Each number is 128 + 24 x the weight over the matrix's rms, rounded and kept within 0 to 255. Layers, rows and columns count from 0. Numbers have three digits each.

# layer 8 attention query, 384x384, rms 0.0514, rows 153-207, columns 128-255
112146166116128131124130144162121163136132106140145155152136125112157148137102110095116091146121129139157075126176143134064113116133131114181107124192129092156128147147112117112115163169122087091102133136101155107149120173109083088145115136094154132135117122154110124114099176151084074147109108106120156137134148108129138124127131115087127174097098140115135143141141140143100162139133
139142136083128164162150147112183146117143152123132157156113111154107126153129160134126136103111098107138135160119144127119167113148119136105118140109092162066129169168103122093144143168149145149173128147187148136135148112109138166142125163115105139150171129071170143120144094104146135151133128141123142148125134128098102153108133110123169171125134111091128138142123166103148173132107
154155137181113155129176135149162128133151115142143091112093102143085138114098109151086137103102114128119131115086096121136152159073161127127135127141144146122118134133120055115151149124127106165146123133080096101133175155100149148113157113085109095106189089200087117132118129153179099132107126117120143132109163126129170146154129113092137150154081107107142142142167106079083088160139
095105135148169127151197160104149113113141128108134154161160140124164176113110159128165141156131138110120148120140109155136141141125148155129133100113179166153140113160120160157133123120093163096150136138133097148141157086131099113122108099146167113085141122111122147152101160167115158109169060166148111156122122159134117097101173105144106149116159119066134136156148104102134138118135
113139156104135108138108149115136148135102137123140091129124089128121122109106127141138149171152103148117127158124144154157123139055075145121113119148102140127131120099128107094112144102140137128140129076104110148148156079132094130159142119133106073148119141105122154115158085125143122137162109104114140093144138107137148137157156142132128114098167143151092113120122145107086123118093
080113084093166105147116097127083109122157129092150114126161122113175126117068108143133122116137121152178103146137136114144164135127158135139077150083134103115123111140128171100121138176153138096104119128115098144121148136101082142124129151109175159112159147136103169116116160154104123141142120109157098145112140089154125162134131080116162091113116153127135129088118154137131131111154
132147116099119126128098154115162138150101176157102126087108152140139167053151106137124134140134091127127147135157127109119089143127125101108133146104153129129123096116136092122083132133122117087140130156110129126112107150140180148147135134118115122119130115079131117099094106170134149070084104148089117119133123138112113141132099130159089086118112062095141131102161125172137139133149
136146127148153115125127149086139113158150129138161097129142120122132145177144117085087129143120091170136173162146116120137164158116098140120093131115171141134095135115123103138114109108178099130126093108113130097101105152093114150126084133129169146114121133158099130126147120116149149147137130091101130124091153139107124149132096117128099123162160147122149108170155139109127086170144
130115100121138112146144157146105101170106129099162112137134109124148140093178162087148117112068103144139127089120129162129116104130131151114138167084169121110128119151121079131151123122136119097162123118153130132137111149103140129107111138117142097134138139094149147113100134126097146140110154127131154189140097129122104160133111115147101135096122134078149112107161121148142117111120
108095112123134097146140136077164128098148136134168166095150111129126146107105164157114131090138132132153114110141123170154113135116143091118149149135125133168127129131149131129173092114137124113116113108185143147099168115107139132144143106158119125100105158128126103149115113107190095145145128106165128153111099140128140114130130132132140131150174150127122105131107115151127135115132
105101153138158108131134127142107119117156105107130119072135121133122142116114101117086135162136093136154130107163159159143112162105114099127147139123143166119123081144142143117107118123122098116121147098089120201083106104087184135127116128113139117104078120136147096181120139117122164143148121142127131089113169158116112131126108157100176131114134154215132127156154124140127177141135
047126156147152122072151121151076132124149112107160136105117148090113079115071134142110159123143065132138156147104144131117120139131116157136151118174098112138115127133131127133117154117135116104149173105065122131114172138106131142087114108112153140131117098107133162092120139149145112128136126132105147116118138143115148162123111104137166133099134137161149118077154111156124100157146
116119161154134118134165126169142132162150193102144163142079095109114123120129116173113154144148148139121106114140149160105129173178117079142134129135141116147097147133095116119146122118149120114140134147131137149113093143134101157155152116107136117129162108116107110098118137114114118110110148115138099101096115114124111146152130146099127157108095117176125142139156128152124127122111
080119111119102140172117167157109142115136089141108146083140115130132185135147104128089152149157164114124144158144122110110101157089124094147127097105153118137153112119140119126152100122123151105104117154130141138110147080140130121151140126150109141184134115139125105151188144147145163114112125130079112174138070144135114133093137139136158143127134139098150146112151145142119087140112
111149140103144151142120095119122104132140124132140117120104115147118115121189070117109121127115113117144119156138132137126080138158089146164113083096103142113155149179121101118079131108127131130123150113102109101115147147126136081114098108145092088121159162116100124126135127169138125118138133134121124110108168099112102114109114062136101106129079099112105088108114136106100142110115
110121136148103123169107136153116120103166123150099116108133142153082113130123156148161120113141147099138093158080110130140154108107130125144155130117090138092130122130130138111106122189129078142084144160153152121142120166096160089127083075129139124120160117155116082140111138142080155145140128139098132119107132109094060117138164122129122113101135113109178132133120102143113136115152
086165125140128131155110135105125131123157144141131165096092124132093080137141164164131113131118130133076121137146127129137127090126152112142095103115141139110177139110140126142150127122147112109093132071111109171124140126175162122122112124123138105147151142167139159086148105116159139065081096134096099136130128152146088109115113138116179143126128133076115172157094124113130119138167
125093140151112096101160145108181149136055134136123115124176107142121132134140135100142097127108125118127162084167137163128126096118139104168144139117102120102125126165097137112132105156117158113070138105149121142132111116144129169141152146141158130164144114088111108106178118124142131120121142130120121124162130129121097096122133124147074120107130137134144087133128148156146121113110
149141132128088157149106124192168148132125176103109115114127115104139124139122141146166131180160135124079138142100113097125152145132142128097116158165150138119104140122131100137145102151127150148106109129120117110113125146138100110161142101078148117129118127142131115125137099150123125138105111124109111187103122137095120143134174124128132098098066112145148125116125158117113117137158
166108100139117099106135142139112155116112156176113111133111141132106112124111127125122105160107142108113138156092145115127128112109153133108076096123164121128090161109131137132111127137095141137120122129127106107177152125110135098150148142146102133149126139125115133120161134120128142178120153093131113156124110143101114130094099112141142121088113154124134132128146151134115137133133
211130127138125106126162126125099132113098054129068110185130153140120131154139134158113135120101122151157138175106146106102156123095112139141165148107149159138086155097152108144115138126149097137131145129069146110177116155158174107115194129089130136153099142105098132097160115163116172103117163133128138138160124147121083126135113127150120115141109137151078190144162158109124144121137
198159096168085104122170118121140165129139119136150148130129123099185116165107100170138176135174134122076125133095112101185077113137170133122155112133112105131106148132132123092123144126102103159125121067143130083087135134119115137130131155143159145102124127146141097155119106150150154098115133103146119111115138165165145117116144149093096087122154126116116149131147093123089155146111
157126172136064114119113087130111133123125137173101146126114163131087142166133129113138125093117117103113135126140148088134060123127109182117146133123139124105160145140148117117106167134157130142111121113145130109140089119128140135135071102108097165144171105118130103103132156111140099114140131142105111127099136151127124116154128158155116110154156117085147162104143149139101136119120
146136119137121104086099189137102093111098118141112169136088156118136118121104088096120053149106141135162118122100115141148099122149147086093142118123103097110118151080129149116130150098145101128147149128122113135131121133134127151133103111102144152116131139126147152133113125077069117154116120135147167127144154129082128130118125140145114136088164141144155079117119118132129132139086
124109102139131126132151127121098079136129098136139133144121112118179134170156139109183108111137129120124144092144104128124101109133107067102159111107149123154141146134105098140135123114133121120151108136139109161136145135144135119135111130127126116144128146073145089143109144097145092111129109106161127115120113129084107079108112173152157170167116113097125107098131131118089120139121
150098162148147094108178128132136092145124142122102163103137131135109174095151128140163152126116151130110134150141134123117180129160092125141123115121151135105148094132136155157144134131120084132138105145139117150112106089127114097129151144098134141125079131149142089118106099141061136136128129092150103106138121134181122094136148131131107161132104136153110160153102143109138148152146
173105172142117093117143133152076099154124129099107138116110146142111130103132162123117127130121131134095162136156165150145152129102110153132113147074173150109113135120155134138147149083120105173131149130137086085115123157126152123152147170104159097097111160083127178138059107130119159125143097149106126092087114125099132112157126098137125111105112126101131093136142113126151139111125
151131119135124143137181132149111115095130112121140141122126105175131134129079113077157139118121112120095170142097109096121147123172107084086068111074193139119138128121128146139146141123123163157120123153137092132147086116147108135112110093116175123099119109103149161122145110124114101123134140143122167160115151151128063149116148153124126123144138125119103117111114117155105121149184
145100116089160106158132119134155131079129102153141131082155123138156152166157145133115071148136140113131150137145126097139144144137093111135138110157106150127097143131167108112120140168144183161100128142155113139076166126072129167122126121142102134124149115142130121136149105097118102152126108156141159137120131130124126147174146091108132112149106155114099156136148136108116135138128
125154118116114097101143118112130155148124156116151137136135158088135140107069132129160097179136128116116115144101114159115136142097155111123112135123121100138072097158085147155078130088123146147147124165132167163127158111147083188137096138134150118173072141144136103194159118132161148136172162104097125096128175121129194149163110129094136140118124123137113138136165101146121140133134
152134108134143063157176127125134131131095118156121098127122170091143108160169160120128146116154155128144109143109115124166166152130141138117094123133141165146117145186130097151139140138109115131100132096107129117135146098137137145116114119146131146096138131120148156137129079173152107142124099137167187098127130108168116115100120147090124148164141117127129140122142112121134110144151
142108103126115120121132139165078149138135152162087155097118088086124152100112129135132151130171115125153126134133135121148173122122126123110156122154114121095129165179080136101123145139167110150120099138148107111140138150151150064134142147149094087141091181136130128154122139142117154126126130134129130124119133123184099132125138096117070152124116120130157118140142150145109127135168
097161119148134129154103156092133127168142080153140139134117123150131090132103145123157133152167131138149144113115129165123149138110136111131148130086087131103077122140078104115108152126111160086138136144143109112110190118130144144113170148149139087135154129127096095107101107093133098093168086091145122084139101148132131141133119107125094154121115129141107080166129086099132094110132
109140163165126135167100114148071109116173118096116101121098087112179140135120125136133105119127128174114101137109144126118195132107159126112141130168159108134151115142146132152115114148112153118072106137142120112136068143151119147138141114147115148130165148100129106103108149120154125105109144143133147152100137079199149096134105149119190148138161142149175160173114097077114113167135
147098132129131100125128103120125116140135152144142120092139131141140104140121102149142124126161154121132155150134095127169135124141101137111123140172116132122125158156133103144138096118135152121101133153109132110141102127183108105101116149112171129158130132139116096106152124142069175116102160105158144112152110113129094130155140096085150121161112109113095148142070187094100125129120
128141121116151114119108101101131144106131167106134131094168113141116149092131139135139126118102138128134145180157116088126117175126144168119141114137126115112125139116125091119136103075096126105138139125104126116123160161147098160166152055113147140183097158116167132113117133155137113159088139140144107143122136154139153164155130135130108134102132140130117136123104081148099140112112
112111136119138135173110123142163108112093117118133134105099118147090139131100092125119103119120110109151109137108121141125119172129096149122127132135148139141130127162114132126130148155103150134076153111069100183074116089135100123129146119129187102123109112165081146158125119143142111119102125129136119164104200120148108161170125137114149125115096135113125112156137083097114099098130
103112095169119122151092137148129141135137126141127132114156121096101122089096117176128097175071100083139121097127133099099148160162136144129115170145128124133147158082116136133112144162126109144164130109082092091129125133108143171119167132087160122162091125132177147115120160158145122103157128138138139132153134119101101097165120114126118142114112099131153113148121128100160142130118
122129133125119090108108167146136141104154168173118127150136193108121097145141113187147142151152127141130090128144131108152105091153113108092128131155173102144138105074132142148150144145111098093095124127125114129169127141128105142138125080075144135101074130157165122152138142156144146175116123154113144129167194105139096150139120172118102155102154132119119134122143136145114153119098
123150144142156133138109124156139099103115076134160176135113119140150145114133138150133112111126150111155162115144143080155104132142130104144151106173121161093093178134096141133118137123130159141155135075147155124130111120115126064143138100139102147113099118099134089079109137128110109079113133127190147108150158131121115114103162112143135137098094154135141128113106185124114125105125
130123130131115122114108117141109116158140101114116137116110142124122139110117161115161123149091142147145136150145136153106106103173177112104121095164128118087121134106130121123130166131162125125118115107133162121138126144101124094098138146166100134124117149120150135104123149111141132114126124148180155102153203147167101121127128115117141151123099147136133122146101142135094121124133
176122140134145100125164075129139134090116139124136126134121108154132148109124120115112143125120118132135099121128134091115140141133133119120146131119118174153148136152125115151140093139059114143141118117117113119152175113097133104149132131121123164131119113152092122154183094128119119080134134113135123133124155108150154110126134110172103139118125120097110140127173136125106153120129
119121112103117132115149131097102158171143149112109102176150131118130106163112114106163095147098118145115109150128132170114154095121156124120105184082150093168161096098127140103112118144145091114113108167123122145127096123148104150127139144115133118126133127158119123139154147136129131182144142109072130146111112149111109128143112132155121119164124138149101135137132111119149139157119
137129117144135111134115131145149128121144133157133158120104140136160157084130097123117111124121144140143135125146155127140133101130146156141120101146110122092168131125101151135137128114092125168120127103131121092128086097145155125154153143145100160125092155129143144123163142149073089127142132120150097137102115139140102130138164122114126150118134129137123121137112183146118104137088
113139157135123121087113121147138109135140130109148149127126126097144163164128116140137113103104102098133147102088127109110114136153159088120110119145138108122141097099128098082133119104168129144145104120089126143127129095121111154115155103164114114117172144128128107120110077141129143110143127120125184114141112099145145149126139123115109148138102138147115148134118139161128128111121
155129132128124136118126120104149157138136128105119138140131113130135176133113107107108088107108107118152122122123135120133123119133155129109135127105098120147114131121097142112109138126116092125159126150132153125160112139102129123123131105111125128084119115109144137150126121155135107119110151147126101143143106136146153116128109119181156125127158134129140112086081147140121125099128
123170139113126125127139108139186092114137131130147130092145135135138132137100100117126124116154140164091166121139131125137106145160145123094135110147117148131121142142128153147112164122121160120130150108138180098143099098130158133102140124140115147124113136099159097143121114114114126128100131135136148105143156123120136112085143151108126143103107130120103111135124139105136115109146
138116121115130082117125111141095132133117082085126165135123106118164095097113133165159140129122114128164140155102128117169104155133105128130135106096109176148152149153091132120117135123137097126100162103124135126119120152107097039106128138160138131139125090139109098090136151132171129148119170121191126147116142131121156131127119088129131038147114097137124143117102138092098177142150
105124130108093121101134108088121126122143140136132132154135106086118135091124141133094140113121149110085099117113141104150128133070106129154124134145142096175159146175133104153133127123129139122138107157156064141141107108130100116136106125117117129134103128115096125159131125136153150136091147095079122121100122113146126146123138141104134116138103112106089120120145100147141114131122
177068176123143167131188116141109180128139110114125101124119131165138127090131151152113105141104134099122095133129137120150130124106113126128112158116101122145136170112125148089146121153141121125122127085132138099141124124120116083131135148078088130136122118120122120098203128130139146116168132094156103151120140124122105126121145139148139160149116109140107110128133126120126127144108
128098137130176121154108145131102157098141129131144123127134117081140127135131129126121116166101103086093122094131139132152147115128090134127106137113117133154127151157111150128128144155118151126092114110108158128163133132119136088155128141116156185143140102084102145120121143144134153136117121100131137135161137097161125135086106163143153147151119114144133130117130103146134149135162
126145138147149142152125124135179093138126116157165122118075146124152106145131144118116144107116153096131127135136156136130124136144165138135100114120109138070131099171121145126128149140102162102097170123128167126145132137110099119142102149121177127135129139139128137125126119144144080139166138090152139125155120156137148131092155119152098171104157164121142120155139109124133154083130
091113111120153140157139147115119099105108134147110134143145132100144149109128132094119073151131133102145134139139098170113134071100173097108103169109115113106094115148161149125132133141135140134112147148096127150092110140118122161123144110138123128121177123155148165166132105125115125136145114162121122140115097107096158128137101113129114127132144135075141116112164116098157148117115
115122143107137143122150116164114154139117117140121137139132130111142093120130158109116199132121156118164114098103123105121146088128145133136151103114069122137159150172119095138136133107132125137115142080142093127107096169108131065135114123115134128125125143182114138107134145128123166104100141129144125136149128134149079135102132104138137134102144100099154142098154100120158167104122
126117147107129151162147110137081107128105130162139151153104136124120128137124159171114107107106088169121095151146154146159138093110125118146124138114133135141134135114103087081133108135146128129108111099155132125135133111129147114194161132141115122090195126113097116177128118117118107121099157097138140137118136126085141138084106122129145144158093133142106143107119132142116099120157
# layer 8 attention key, 384x384, rms 0.0529, rows 153-206, columns 128-255
103120134112170128111123165075161108136078162087120116130154088153185093136176155104156143112167184110080115111124123121139155140102124142131148170116108132101104138111153133129138145130138104115143131117168122130126101096104143169127163104149129155107094129129135123177100097129124153113141155159117110119144147160108124113151106124112119116127109144073141129177092107184144123145150
113144123115121110081120096139124133140082133122105128149166118147122111101136148139120124125061170122136086112124110140148121130154140171161106121126143133121120188094137135117162164151128125098152165114065131126133117182178159173153130120122184110123133102116097100200122120124159127135117136107129101145138118124139130128115058125138110120102147146139121101102109104128149131131118
106150116077152093105094143110097109077075135112118097117135127122153146117189195118146108138150178137130152137186172115151120114126097130145144110098141105130110142151133117143107179083153115126158101101122114164157113162130109097146118141139106164109097113123083132154124135104135112148138164126095092092124127150125108092116117150125117085141109105141122112142096152125112141109098
094164114120060131160125099119111120090159132134137142113124170082112114123104130164089152151108132141116071138149131105129167102126146116088108114107140137146081142159152157077124130126131150128121128094119122115108120112133161125154136135149094128173131114151112099093100142126147116146094119111149151076109063125097159164119140139104150115133135146103129094130101100155123125114150
132127114118128139135151138096114108106198132134136122130106119146135143123174148174122147128110146146107124091140134123119099130141175148097120151154114140124138135171112128100098131147120164152141113141109128092124136141118185092108075153117175119144124112157114099168136125107117107129082145145119135140142100125119113139155144164090128146131111122145154099114160130119172120112100
185130144137092161130119127110104095154171151120139134168112136172101099078149140146115148145104134135137131162128138133141114135150126088145137122154161156091148117102108106184104121143134046134127111131156111137149143139149131164091099099155100130085097111133105124136117156182143167111122101151086123169142155175132127114128108123112126097131146120087101131168136062101139147120125
113124123098151110154120108135111105155140148084120107108093143138117089122160092102127123094077156104128110141110146100144119159131096183141157105119085121141136124104129116109093109180123154170133124127110110163092105126128158124109097110161133121114149137116088133121100115124126069092070110114100139092134132068181112117116158131147140153121108186103127073103162112110078122123097
132104137136113152070141103170129086114080119088102140144172132087160140121163158181139154117128110111118135129143153092140099134117098120119149152161180139135156145151119121150129121109146123133147129180135120133131128106145105097123127186120157156131109119162097109175088124098118143117159124125145130107133131136150141124181164144147133119078147142109101140126086130165159147138098
140105092129121119183129084127134126087136132114094141102112118142054157129114109101119118129111137065102127100086120146115128121137160095107128151117081139128143141094136128109080162125133139135150120132126115138082115153133144115112176099129085134111144095119137121142155103121114155088143136087145161081124147113151113115126161120095106140138120135119117049120139120151127141137150
106117101146098175141113138129137115153111101150116090137112129117107137118128097115157100136099137121105120166133109103128175130116128107124156136129194122128152132122120169122125161141095140139100140153114135131143084141152115117151102136110106137146158140092118106101131126120121135149123140183115138062138114094144193158124112114127129133117147095120125086163101132123079135138133
105162126118124122095125131109149106142100156112143155173123085113156121129125151149143125128137125169120146137159106087085125135116169137129127122160100126088183146121119155115096159083092127109172108110150128132128125136151132189102159134104127119132105112179145166155122127099133135114148144106159113139113134141128108127152148135078096140124123131130141146127165183141128102125101
184142125157133138112135161119144130088111129117148101145124112089134144118155145149117121160129176123145131159137138137089123134146071163173183161113135173084111153122118193114129125111145118093140086085178133160147151120110080164153108127146133128118099116169098111105123141113129175142130140111110093163141089139118134114130114110125133055140072138100126154106155157142141133100145
113134073108102139120159136085088133115115125130126069108125121145137136157117125139119138152114119118182177128103103107092143111110133134107116176142133122113130123125152181163122083150148151123134120112082124130117143148149095088120097106085163108057114123133130130129148129135141092137107145141111110158108113141148127097130105152141165132121144143137139097092083124095131152163098
152105120147129110137124094148145111112116165109108110150100149138119127120092126132107159111134128122132131134116155124126160152126132164138111155116157133104138175099125123136083101112086165145116132170123134108121121169122146112111118151111147159146078145123093133158129121139125143086152110115190085113119120177143076130130123130101140131113146110158093141112146139115145157146171
123169142163135107146127096127143141143151066141064125179131142140118076137101152158128118104131144141168129142136121157148148118111176156177114134168123150107140100152162108158154161179110132131124122127135108170119125123131139131141200127153128132158112114130147114152150145146193124161106094133109138134137102153176108075108105132139119093144141148132102137104165136145127145133109
083109146101125144119152147148160109118127142142100155149105084137092143140119126123117129122157146151111171162150120145174090106144132154141133134123146130134138154143136143143146164116149138150113090158128130132124133135168096178144160100103156086134116119128171179126144176142160125165130155133132161105155143157116157110095117128126135097131075150059125115121172107138117095127182
121151104115142133147119140163145129133107082113114112106083083120153133131162133147091112133134116107123109113106129171139128110146121162078105198131091122149115124117143128121103136127120120122109146140143128099144106115126140117109124135106145112182112077108121124124109113100132168156137145109117124095137097133173158147110133102128100141136090166106129068163150113117127133131106
141129125134124154161062129149098098146137144132116123175129136134125119133141116153143124154093125143128125120162115121170151177148123175121133133114115122099125119086122144069110104105122124152099142115111121119099073112138113145121148160137080097094096091130116164177123111138146160172120119144148156138118094164107170137153106127106153170169162179125125147117142130137090144126082
106146151150152117142122138144123122161148153149135129157114114136110106128112126137089080074139124130145104112119119123094131147160117176143164153146158109098167159158155112102119150101123087109123102110123158162138148172155113129127094158127153118112111142138123122163108113092087144146183129152120135131136142121153134076153114084121130119162108134107118151113101139104118085171111
138092148139157130159131148150115118122144104125108133149134104108130158139084125142143165101164106124158142162108144116129166144152142115132163133141085139143141119136151113106110142170135130106155113092133157105126114125107130147096136132095115137099103133137117112142159129162086131114171113132151182096134121123091117133121117147131135182070117126118161123115147125125107115160151
127168128119117095122121156154139143071136131158134130145091152171140121128160119101137111135180121122129101128121144133127123193100119127125117116129118134136117126117128113097118135119100180152114133131120130099071129145158146093139111130189138134072159138182157121120091175121141139128094105130081120113087138119152120130112080128161140150107119144116109111109131112105146137107139
126148099107114150123104158140094157163125109133147119141132124107198088125142136147105125141134131112138132087144151158095084119169130105138127105175099122170078100157137080133154132163138133106092142084114146142121116136127135104104095127095146164114113117108107126170112137152132096142147116132131116135150150126159162096166120113141151122149116146164184139148132091158103079133087
109079110146106139138150106147155130116113152125127126124122139111109144103131127118112084132150137088088072122112114158124167105125108130109135127123097126186074146100116100120141154130128128128073129129136177096112122161133133094176135207159158156123124152102127135161140158107131141185119104145139160091135093137124121150128140122143125142113109141115145132152116113128128151134075
059105123120113185116133023165152165102137100136145128072126137138094111127135116089151133102112161129121161144138118151116119153101089168066091090147161116181146108167114118161109094088112127149153095169113145091137109085132144116163116139152071116144121099132154115155125129122167115117131138067082115094135105118151086132127173130125075154111111133104132133127134112096137121123134
139089126127126151132099118115126149153148157127168142133121114128121148104146145106161106129167140130108116175121104142090133145104143106140119125121072132152126117151164133132134151175146124157128152102144137128098108124119173071105168152139101155117096120129123137119110131176096140138137139150118141132085151147121139133165155118087152132130103105133122125180140111117131125103146
120171145126119113122139135096100139123145141139151120169089144143214077184143204188133127168147112183161136132134161102139108105130138084170140136137066101081100157142153151161153166107178150093135121079147152168139117136107139119064113067099092108088136125173098171175128179139092147101157104137088146179186162130118144099149136129122161119113103134146158130158168146143187133113103
162154147138179163134158127160172122103130130176153133098127101094107110132108112136120101159143134144085160127118133098111110128162144116153102106109148125163126102150161135112142118150097139135141132090115133080078146128114156108074126153099115124126139139123171136108142109129097161124142138083133120151109135132134146118113123081165115136127111116156109129141139132096139106123106
106127146098125142139093159096107079117079123115139098116164130117129086161104113179098095186187093120149102104093132110162097084151178117156180150172108102121142135156131141145157160121152133169095105113095144148171145141168111144134146151132179129093109126190098128128141126143108124098163132158148159139157153093094121105119114129109150127096106133147128130146150148178171150086211
102091106096127112123132100136124145195144118123135136138115136151126090094119126115157153145129119095112108154146134150112163089128112153138121165126162128141174140082146112133121166114159097126174131114096126114163117111153128115144158145122116111126099100100139131105119138128154156148144163135145125168141117157101106128135104111156101130060145150107104144131088104117124119118132
077151120175122127121132123133097159137160103138099137095117072099107121162123127123133130147119096123131141150184105123108099089142074143075144116092153121088142135137158119121125123150152082120186153136144141091062127071112140173143070119133120130126133133147150153103106140130120135081111130141125112109101133116128076109107154172134118099107148124148140139151132166098173146119144
171136124154150129109117115114098127084151130121085153127130111181118091145100145132109118106161164141171134107152132138155128134158178123147151115136087148096123106156142144074137151119133158099146141120145118119123117136146094135128114147096133133105146099154136131154151161180137118164192139147108115152167113155119117129169088138156151105118099143123144143152095097131124113131146
087135117124153161133114100137156154072138131142132113143125183119103155118114104133084136143169094125141131160127128083098122157168136119166129137125128113114125109077123125159119111147114097161135135133098115118141114174142130184150078105144130154146127104106132138161106091120117090131097156133115119142130122129096116080116131142153116132123064109146155114118129107099117110154152
138153123075128099134073127148106146072149150135127119147119095161131124128140108091105143157124152164083123135129159108125181122097166126144119104129135123109116130167112153163154140139147129108155136184134115117149151091085137125106132176098123182150111173163178120126148166137126126097127172154107109109108114159117130105159150138131116114125127126113122145076139149093132115130102
131119137156138115096130174094157155139177115083122136138152131159159090143106142090125179133087097170150105172106140134162121117123118120141123122095158133132119155110121103139133142078130140142157123106111174164130133125111130164130105116116151098115122122104119152121117151154132097083178115154123096148117112153136105150139152110129145114110131118142109113115128186133173149096111
116079202140112103090161136140100139101123078164088163132135116176119137116179168118126142151098156118141159079110101100117102083159053121168123116114088161102161097094164155126188162132133084125120104134128109118151176110118077127126117077115138138125114129131134130119124109077151134171160133115149133146161198109054131114156117124154109148122069158164099110116119134128137113134150
098173144166157121113128113134156130151138114128131153151102116122165133149144148107112094093122110114154123154115113174179137115096115110110110147140129133092202135129112145154118151116152098146164154133112113115105115139141116105109174142100124114094145093119102126182130112120135147097155103134140143156173116119116100133099115087095142138089140111121142158142145140124114089151107
140115129123134087091135151113089133149162162162152105168168134145210089128124146153132137148170131174102136116137122109122167087181145101164134184090098177075113111145171177112190184135124096149141090136169146151149096060094155148145175132140147128138115118171098126112154162163130157163159149125123089155163088132138108136148157185139114088097098121133151116145131163152114143114156
165109121121138150119155132135117188106107163105157148107101116093093136118123127094115167099121160136126127116149128114094120123080150147161165070100156090139109164117142145166144130112102132161126107157186100132135138142118157152123156109114137158143133089132084143156091127106130134098139107154121114144140073165155126114129133143122097085125158147146118147101148091124140117139134
157102129156135175130154098152164139162119113145100120129169089099145152126135132123130115107098135105113160165123116138163129143067136140151106111137119143146181102158145114105122102151091110096133131128071138144145064120090136128108149119138161122169165133131115094114111088151096107112119131134150096127072215142142145115120115154121099127183122125123142146106110144124137161121107
141129173138123123124107126152120130105116114138132109103135155111122126158141137135154116161098110103120116127133127120115121117163122142114115129151127149151138149110122128141165134160145130153125165124108146134110103164100148136134150113120133147123126121152104129137139132149110132121169135142145137134160177097114129135131136105124133117111096136139123137110144144104119118159149
088146103140109123118124134153114126111139149158153148110141122134150128143136125158124135122123115116154160103157119135140135149124139143127155155123093108116139128097106102120135121144116148124105148108106152145137078105133110109127137099135126141125149080112122144118139121146158107128117116158163129114102123150130126143138138129127158152132118144132152143133138151149127101116158
080144105130109133103130150149114128110142143117092144116155140103133144131135136120132116137118128153129156081150121112134113126115114158122110151156148125130102142132128113135117135163136128099097108130096115146107122118138112144130130122126147142123145152159134085147112140116142114122125104170116130125142120132126101131096123172146136143123111130113133132140131104122126116152144
125137128110099132168159093092142126102108112074114120155092103128115127115148142119099147092177135130114118128107110159126101161088121146132123132118101140115117129136140146112092107117128124107129112140122105120132151115148123113161114132132134128134166163099143155137115124091128165114099100105117144089136099131099135095097116152157096147137139110107134127130137106126152104121116
111125140116144125086118096129140130116131139152157097127074122140125145146125164155141126117151107072133114132112104138096117138151177110114116160127152112124105150104155140126153137158116118126096116112104142158130143131140115096172150117103136101115157150144084134148129133145187096126110124133149127131142138110142134111131175147137132113115128141142121136130126114136114145117117
091135149105154115140124157152110122125112133126115113104150116162111166096109132120120140174133098132115145156131130100156134158152110108117126130177126127109123094126104144133176139172142165119131173131121134146121095150098096142119123113142132142086157114114132104087130150164140124106152120153161129127113133138141144147142140137091125123136152148156102103135117150139076111124142
131097120110127108138163091136118136116112121086113148150127140136136115112145124121126135142143138136131156126108119153070098149120124135118132139150134145129122147144125133129117133109145124132094132148122134140135177110091101093137094171156088114085137177122117106087096119107117132127144144106123141124106147122103114124117123105115129163131136111101134160132132113096125118119112
081142146136140153158125111118107126143117122126099108128083137128110118114126099111119133131113138122145116146162116108118136163148106144123067168138160105089119132129102111115121120121097131125169151123092112131137133112113101171117130136124123124114125104143150152085133130138138127134103103137153136128115142139145115143117108141097110146102117116152138126104123116129153137152103
120106127143127156102095084147158140149126109133134106132124129148105121114119133096141133110105108116104110140142121117128157139121115111136140118145109091155135128117127130135134127137143147154133157117132149152134097130147143124115121128127096104127080090136101140126112085109150103128123117145098099103122136084101107139122102120121114141137153134110131135152122103124126087136104
119121156145135128112125090162130084116117141139123117118145144117107097097102094141152148123097156146150124159122153121123127105110104145098143083118160115132117094122149172175117126125134106099157116140154116112120126134158147130135108146175138135122173145170134120115122131113122111137126137132159129128101144160137120130126132100109077159126130121129092102135151162082146126135130
162113119168126144139111111142139132162082136158103109164076121187156109105133104148073102120142124144113130087109142128086110126130152126178178086120102138153153109112115120124071155113119135162136143124122137126141144107098145122132121107114102125163110152121112125124134097119149128133142134114086134088156102160127121130132110129121100139148136136127140174119128095110114134104106
131131112113111143138119179137144108176128154135117132128085117130162163138127165134116128112118107127142148132105119116117172118108118118137150152172111132138109153121130158158162120116154090130119118131120142159170137161127140139123101114134140111136111131120131113106088115156106110123125109097132115123090103140118190152170116098082188094106155111092120131129124144146158103123103
123092143115103168181128103124116135157096157135133118145166140101148158127118140090091153107143132164170121123111117115124158076128122126162180111086122096111146096125151203171098152150160115139116116143212142145143105132087140132154100143146128166145129145116085127168159112158109145126146125119093141156142091138116105117130108116149151112123094099135146136157140118156132159132140
137150203163112100099118129110129120148157149134129109133167149144126128138135160113135134132127101176099102102140105115131127113130135134145139153149132138094146122114102132164126148121106124102172120119163142115152107109130165127109102080044181126124095174160104143134118111147103125157153108166130157167158148127115118129151142141105107104143135101174078130119108131147144114144142
109111122146178114068136121095125137107119138129157129130141127125143140109124113119109130127110150117124133110146139127135163128081137145151150146082133123098141116153116111163143127136123095101144080126140119146177153112159127123109132091090133179163110122092122126165125102121165177131123104088143112113136097153122145132154126110106114146113100128089136145122156121143114126150178